From a checkpoint of a small transformer trained on Wikipedia.
Size: 10 layers, 6 heads of 64, MLP 1536 tanh GELU, vocabulary 16384, 30.3M parameters.
Architecture: no biases in attention or MLP, untied embeddings, attention and MLP in parallel.
Training: a variant of SOAP for these matrices, 804M tokens, 3068 steps.
Each number is 500 + 40 x the weight over its row's rms, rounded and kept within 0 to 999. Layers, rows and columns count from 0. Numbers have three digits each. The size before them is the row's rms in percent of the matrix's.

# down: layer 3 MLP down (transposed), 1536x384, rms 0.104, rows 800-831, columns 192-287
# up: layer 3 MLP up, 1536x384, rms 0.107, rows 801-832, columns 192-287
down800 091:464551540441529458499552528491625527467472462487535472544519501466523548468547444529539421536518458540563476576542506490519535486510563506461496483524559514527485523499437477441492546483498518503516591548531495531569402424481488501434568492505562471482483507498535422494550526513432508485
up801 087:497499514492520531486535556475462472522516530449488556487540509554437476473557468470505552515506557495557540478395489531469496422529449521460526480495485451541548445458475512490547521454447462477533573505487485499504395446454533469510490513505527495498539467444466495388463463502501529505
down801 088:516492486534526487507492594442454507560565497541482505466463518505499519535401518502478469494519467532476451546601553487538508451554450509528444518476476515508414481568546440502531521511506490485489486518467534505487475548580533595452525477453450471491434488510500522503452480516500469497
up802 102:536471485508434460504522482485517433543461489520536478434533544505510525505560391502539519501493550498488483491496562469495496465475463443552497528484537481506467529384534515509508595468502515487473481493549472403468508495546484497509469559453493429516425483517514488521478435522553502509
down802 103:565473592540507363421502456548517531452436479505513546471518549580512534530439428510419460541490519472502518504467523418517569488528492472495555533497404445465527512451484484445513549523461508518536466477473543498498491488473503501513498489526519506475552508491483490498525522543480512580
up803 105:475489519518405489476559557491434525506497474562446550523495460544418489497503533500469540513552476578527486551529472488502510473474564464475469485474488521529466505438587483487553507515504498455532481476486540450505462520460485442529498501557480475462497521443478439497542504531465456491
down803 109:499503443468572510503593491484502514510581458564448513478476509483481431518492527535543548467554428461463504518554502444560507577458528474486557455524542534462478517478523500538507530448512525545549474527491524527486488547550458532482485522465491538476493519567544384468467493541495516486
up804 104:448529521462492448491487497506420554415535491466493403485565528505530482486490533440607492477448480553555437505453415533518543567534479490477468452500501498524510487501497435522548448558462509507493479567469453517487475512516533454488526466440483508464539486578574537543505444542525523538
down804 106:553508489488503554497506494486452500490410485530538538416473469509445523517523556457519450502531514456529553510491563535505494562416516492522577530534517478475447557558547539482465573584485571535531538503423526458514528472454486503499484541464478522506435514449526463462533557552549459491
up805 110:459435528492491550498515415514462523562477506542543565532521485506483496457494566608499473436497464473564537494486565473475529491430470493540489432516482415518518511479481503539424576509412455571477511506512478540506564539539484533509510413507448494473450477560454504548451438500540445580
down805 105:474537470513493475528486487453495448545534484469519505495497487467513485495471535484542530497489571515500481480489530524420631482523513492522483474511503495479537413507521556561468438498451491500483517392499501536494535489486455546463459491500439535531505502542494562487484493464500451494
up806 093:497523539461465416463453449517517553530506554451475517557539526523555547489503553541554573469556519476571530520479468494550479481469547462445555567480560503559477484448514570518487479547515452515460517453510446482476461539503545519531522477561449502506446530504457514533580547553521517502
down806 098:545481508507455515492520594467576590500426497527447505525511491518431514564450510512530502526454518541526531496529457524543490489448470439479485510521488512572481454556491478521506520500478524497495541498441485514524507535510482523547512515493468447521448483521508511454490392484533505537
up807 096:564548437483493464446504466478464517523436512505451452526479502585465479548478522456453467498571497612493587440493529432535455452529478526506468475514543523450492498505437496510478453501482514536516513450523438542533524429434535577452502519463544488509550489471474419451548507477425563509
down807 100:558468473405484511435484518563509517538534478500489445532518473422559416468581470498469489502454530458567460545519423503562486538545424508483534468495491521525546440546504506489561507477461471424495459544522428572492472526567543518468496510503545456515514515431444590456503473464542460473
up808 099:474475452581487442477576475544483465524461509545535607479456520504514588558458442505559455533514441475473459510478542454460564498519559491543532517467474519513527506503541550503536501506493514494512411436512481537591389509505402442480537466604512475486548499457494550559487415477506572394
down808 101:560495508480485463519413471495434482522543444560553551529438536549450503435576473501415523549513491545572485520565493541604567486546473557547619514445550452576494498440499530542486559599502521539509463545473519437525491527505459465506559495519496461511545503466447457490499482473497421482
up809 082:471514517461515491552556526447491508573499458407510542520503393571427541504436446532464459476564420521480525470479477487466495472511503535490533498492564525525592430479513519508517463502470494514549521517561516461567465555499516521515491458413587502478552502527479570455461468529536579429
down809 083:522544525530494496532459496500523579515519481488456494432483542506488457530531484507582431478507474534500469498509565512465488481557511519500492578562472500464465474568601524553486520565534510522441486476350529447491481476489533519516497412518525450492510435524550522504495500494440422541
up810 101:451541460464509507496415451514473548475393474482452529410511567453439505618421546414528499553563499510522580513494487545488535518563512503485501504544507452602432472524542462516520537494480483512472532587468512492521468461473481443481476556583532505445458503523514498568532414514486487576
down810 102:512491443447511575519396476504442514444479466446496440508545493517536485425476515556501445476479516456460467493450572417453499507529531436511525410491422467484483542467446476545520531423465481508540482480418517531514518537408590435513527462468544463463462472452429556489573463577535539452
up811 104:479478479569473554415510535503472449523499469432489590450567526479445551499477518490432549428557489455474459447460441477448488469494469481526505506515478494458493556503480430468497557519464435499504587491472501470522438480491492463454527453508455535511561558497457518556537410490516524512
down811 114:548464516444516534523517429482530494451501465508560459572483518506528530494469511497513468501450564429482561478486490522434552490553462474477465419530517459503498490487534452481474471523503471503491559523448575520438565471507483476512532499535478540474437464537501539591542498498536465435
up812 103:514501535494472470508527480509460420579514534472562416460529510516471461487537558465516479445472520500540502522520514492563479528519470525476487462491479423530496426481524505483478520491457506469537468461538495571464489536483536466529504496489485545521524473482498531533493474458587475514
down812 111:562499514516516467434470493448456530550554492510509595534482491464556563407514469574470494485564508455455482449462455601478532553517524468547453497526524579543553532463500507546543469513533544523457459475519479428551526465483587441501498556536530539532521439491540475511490526486455478500
up813 088:445487551524465475441566419418487531558427486466502509547472497497523516540485464569505563498535534572415574521546510445497513464537529476528502527504425506404469546509456507416437513442413492530484515513446571557496494526481422432515514518458550506430522440458487490536521510529550476475
down813 081:521525485535464508531488512524496485416498521507465480538460590518496524532481529496488497515546513512521488512550436517432512469536557490543465441505577495557375525477523527520468501484497495454566495518459495517571481468443470532466545515506441507509456569489504544469463487435497432502
up814 108:515493516484510582461452536486486521425477531477447495516471482523543558438574520588533600548536489432435481467493531566513555481500489497533572515520564500480473426475488538514514454517458489471509535463542559584511515480467429503519428544498522490536505507566513494478516478569473525420
down814 120:445529506489491489500481553449432427506480501534528467495517481470497537496477557502481547420483529538512438547550488476524539535461553467451494521433524533519461504469487516472530503511463479446579571442575481476529481496497477500522482525461589483475472528460448486556430509511402523510
up815 094:494595461461514528432523581469616550520585489522502555538517442489503493560465498515444514521465394448487504457530532467510501455479510563458592550500408539495448516483510512432473479431492429441496488528469512485500543610491511562571512530475565464508530467433506521533425494550495475538
down815 097:569483514511554450484433495518484462515479484482472563501456535527446434498522536566514543509486438469501546484487588542560521504501569453551451443492558502489579530459485565503517495526553548482471489524548527467451540511534534443548445489467496458431508527475487492519510478441485489483
up816 099:513467532472529480433496520530529492567510490501483468531511496562500483468445447552507509479471558485540470520547478520506493563429529559456509503445502449501543404495519490463526462503492476461529485478519512514432525520428524491509508490558467576480554504429558492494487523481501513451
down816 096:510562473539515498528460484460468553482471494564465445507442513395519439498494501471495502583515502490466419499485495458482474496562465536517536516553461477531436535543539483502519460533531494393528592553522547476498549465568465446516475522476465493510484573503523480458526479545626565540
up817 118:502533390569511529465492477442491488390488581519487448470467417411544572506486470501546535451500586504495570491547588476534621443454436474461498464556457535450492536495483473523544529467522553464490465494499542501526521476471527436510450507415532486451564477412499476584510488495425511518
down817 116:517506565435459508515456493592504436537490439498572508521551499568470477575490509490525481559514539495467513402571509521546452560512521470534491460479539559524499465493520528476500500527481486533456429518465565528537468513638407586484543542507462487512464508568549542461461585513521508485
up818 096:497571594471506519495529603522526477495517491527450467389559515530538540543476535514480493410494522585455474532498523507479495534510452577463467496494479467499459520479488497429459457480474541454558401480472456526541500560456512512527522567499507484476508527528408518480492450473450517482
down818 083:503520484446487524499445493521494528501527512420496562527493487522534511533459509459545492461549483473525508597493473501510574507601476451477532594428480527485439475546560529526517540526545475547519520414556513471516464527550542503544502483562554524556456523520511552518449448466549447490
up819 106:499506497490464517450519491507425554533434513465530533545474536484493476524505547435553541513464517539500494519476476544487556499565466503548486459489463426452455476519484504512479545527440495417469532457532515496514436466573385491500518538466501526505497419521496437487456459528611467454
down819 101:484508483520485561530509501558496439535488435464473479482451379541454528502486553508431555507496467494533485509500501475433556514507533477496439442493480579475472479504544456455549385526569470447491518443399459504488511501437494550503465421461568519519457535527518510445561565465546468487
up820 095:552459512518477479482534490471525543480499520459591502550533518527518534537463542510546486585498513456543509464461513556489556459539505578579489549515479502477495519436500640492507498516472538448585496456471427546446467448480506517480511482466407523543486489438469568501491549475487518416
down820 104:524499462548531506500503499464453531550538480426529443532533377492464489454494419544550483411499493485499625456556449476438491525533448482542500483470544506525497423467543510458395512529468478594511457468489483513455555541511493575537496523486513506488504499543489484591509464486468529466
up821 117:495513472414433400545563510433450515493507471486459452540448535473514520539564537497504448462511444465426497509470483508481497525456475545523500520556488423564476456453531544436516552517498496485524521497522489554545398539436479449418489468518597502551496425526504629527516504466409502527
down821 113:487536499419502529489537523534580552439499558530549514507551523433548472512510478488562448540462559532434571481509488498514453510503478535463499482452534528525485506525509579557516478453546499593500510543545494465528477453469497452499526532519474539506555511415506497419485515568544495607
up822 085:541420430480400503429492513500551439505520460493508497508535539512509502438541480582527546499556489492565400413442548601534484507505493556478471527425493469464546521520559572502444526517509510544409485506459488564499521508462497501494499503457513521469478446464456496537526495630528478527
down822 074:531491476494510521535495501529531542449438523550506476524519486494446545581352562510458499531514505524454592550513456479447566550538472465374517484578496553478480494501442562506467477547563481487533496546513561451529500507544489518566485522461455483520472541523522475510554508456574453427
up823 099:508455474508524536488475528457500498477500512498537520492535537534473484625434491506433520464456527518454461532506409557518452427479434495552483467542494542486474565519497480546501512477467427467475538497542528548457487478473497549480423507420531453529562526518568448591576488567477470454
down823 099:489466459503409468448418436458561478538541485472523471519555503499491484492416491524438535546480533488533466478536499472458462542470501532501514533503536489445563498444537536543531509481471500552545452486501524542542486487462497532501529472541538556582509498439433449542468522424544545486
up824 092:468555479524475436527431489552583450545490491532551392500471470523477528502518514519508509559393461551501541482482517468404539492429502512407475484445481492501510485514447515477509466571452517523530489484500471556554491567372473482607459523500543464447507540603464478462565454515456483518
down824 090:442466439530486491479541481516513510537496448462576499521564525461509472572536468456562452519560522473526388440579525523516515500539455573476520485473417536544497512450463464504516529452521419490494473449520520515519476477532457441505504507499479443530531431493555552549564541509566550520
up825 106:498508442449469536533553562505495482434536481454510534472515493588492494500464464528483444517543484482526513499528465548511546573510498603472499483510416590509479503506495503550518503491563572510478422456444506494488586571461519541477491564554468510446474524530441530519548487550476448482
down825 107:556457510451478518495470454542479530561522448431501511536498486621406581473507470425492492489502494451483480502589549593500513537522538487563422475478465455589446506513468518438522464411495461472546551485418493525529497489524561563537517469563507506504534470477522459521490452480501490545
up826 101:576559429512523536449601488496509493536483533506491510461504494448486500553483495529533498482490487591472541419437559511579477495527466527544523495500430541600508455581423523492496459455466445544483448506572492531492542497560526513533537448549482474486550486464469413513438490519541525491
down826 101:484522509510492515537501519490535547500461552570486495536489577538521493521480492477434482495566465523509485546499498470519471450545542458538529443470479552541494530529546447526511519461465540448566537506411508476523435533493533481489473490522474502474534419463496507528516460456497550377
up827 095:582546522499430428552457540525561553473516455452569567615546521528483458538456562470468475479480472454449480453538575468474552493509513486485477500510483522536518525511473600462539491590433558501550474493484507511585425448501524502546510477518495507530562539464508514535455464524499506481
down827 093:513469541464468560514484501476501396549514478503453441509467569442524502513508466525546490453511485547589509494476451485473479513459527516464497478545523478463590474493492455603549541510474507512521505497504465535510551525445419520497566486525472536461528441471491506541462515486463394509
up828 098:453574506441423474536453531468526509447460565504475417532532541488535446509524485523496487538475496530518473478487520447491510526540478484474515505510545512481484480503478551502481592511553516490557500500557500518552470458478471507505543521566512540492464331420483534500498485488577461573
down828 097:497509502489460497465541440540577474507560474503468543415484423488424519562478420475475515466543472489452507534467495465478512489500457522481477485445494476442546509550425464437482548501522515474527572382569492466535494468517540482478426531566485529519515470515483483540561467571485428503
up829 111:401529486534508472465567468484477505533524551513501635505512543501550514524517447408533427512542445509463474491521464552519516540527502492523481527515494432510485479505412506470473428530470558488507543516410526515514501470522517551500513564484545509565518510497503558534422436536529566454
down829 111:458427481501547468480527514513519525415521468520489602554486494481577460527539475467538443458490520487528479459465469521544588495489457484547505538518468570446525445504467470418531473457532530545466503467576500562532475525471457513539596511507479490497525466520506535523511489471516497498
up830 101:464571504474481462508525548515457440565474478491503541598551611564529468442462484463463461460529437468547498541502456483486576554521435518454510482473506461529523541526427474492500444510454476522435536549499523500535540531482477508453492541489512499479492459468527467502477445501460450480
down830 109:472483542531546514471464486526436550474419472477548543469532466496500581481481499477548490475514461512503534560463498468477463519482511565510486517530524496552472458463524523498503481474466502531431501491572535471504568467565410438519503552498510548523504487471500523535540465529516432500
up831 093:551548457443481463481552537483502551469522533553514478545492558511391564524481505581482512524490519468492481492546540531425458379520564479523438553488472460456467482478499558544571521561571444549428518467498456485529551525466442549537526416527472500557438416559544487504522454474463492482
down831 096:475500455551454484535479433566465465445412510530444441460610495452578488460481458437576480432498506441432504562427518423470522491560534444553466593456539500460423444464498471546475415506459430509518562470422496552487497466473458502469464486525482434456532525526433456566557450462479465564
up832 103:530527508484540465482545518524516405505496453574471492475455472482494530529454457483517518489464462490504472433526486561470510424473476533527443445560466495508532433436465478568503457563427509502482551459487510498564570469424451542502413565521508534526497541436511491456496486600529482433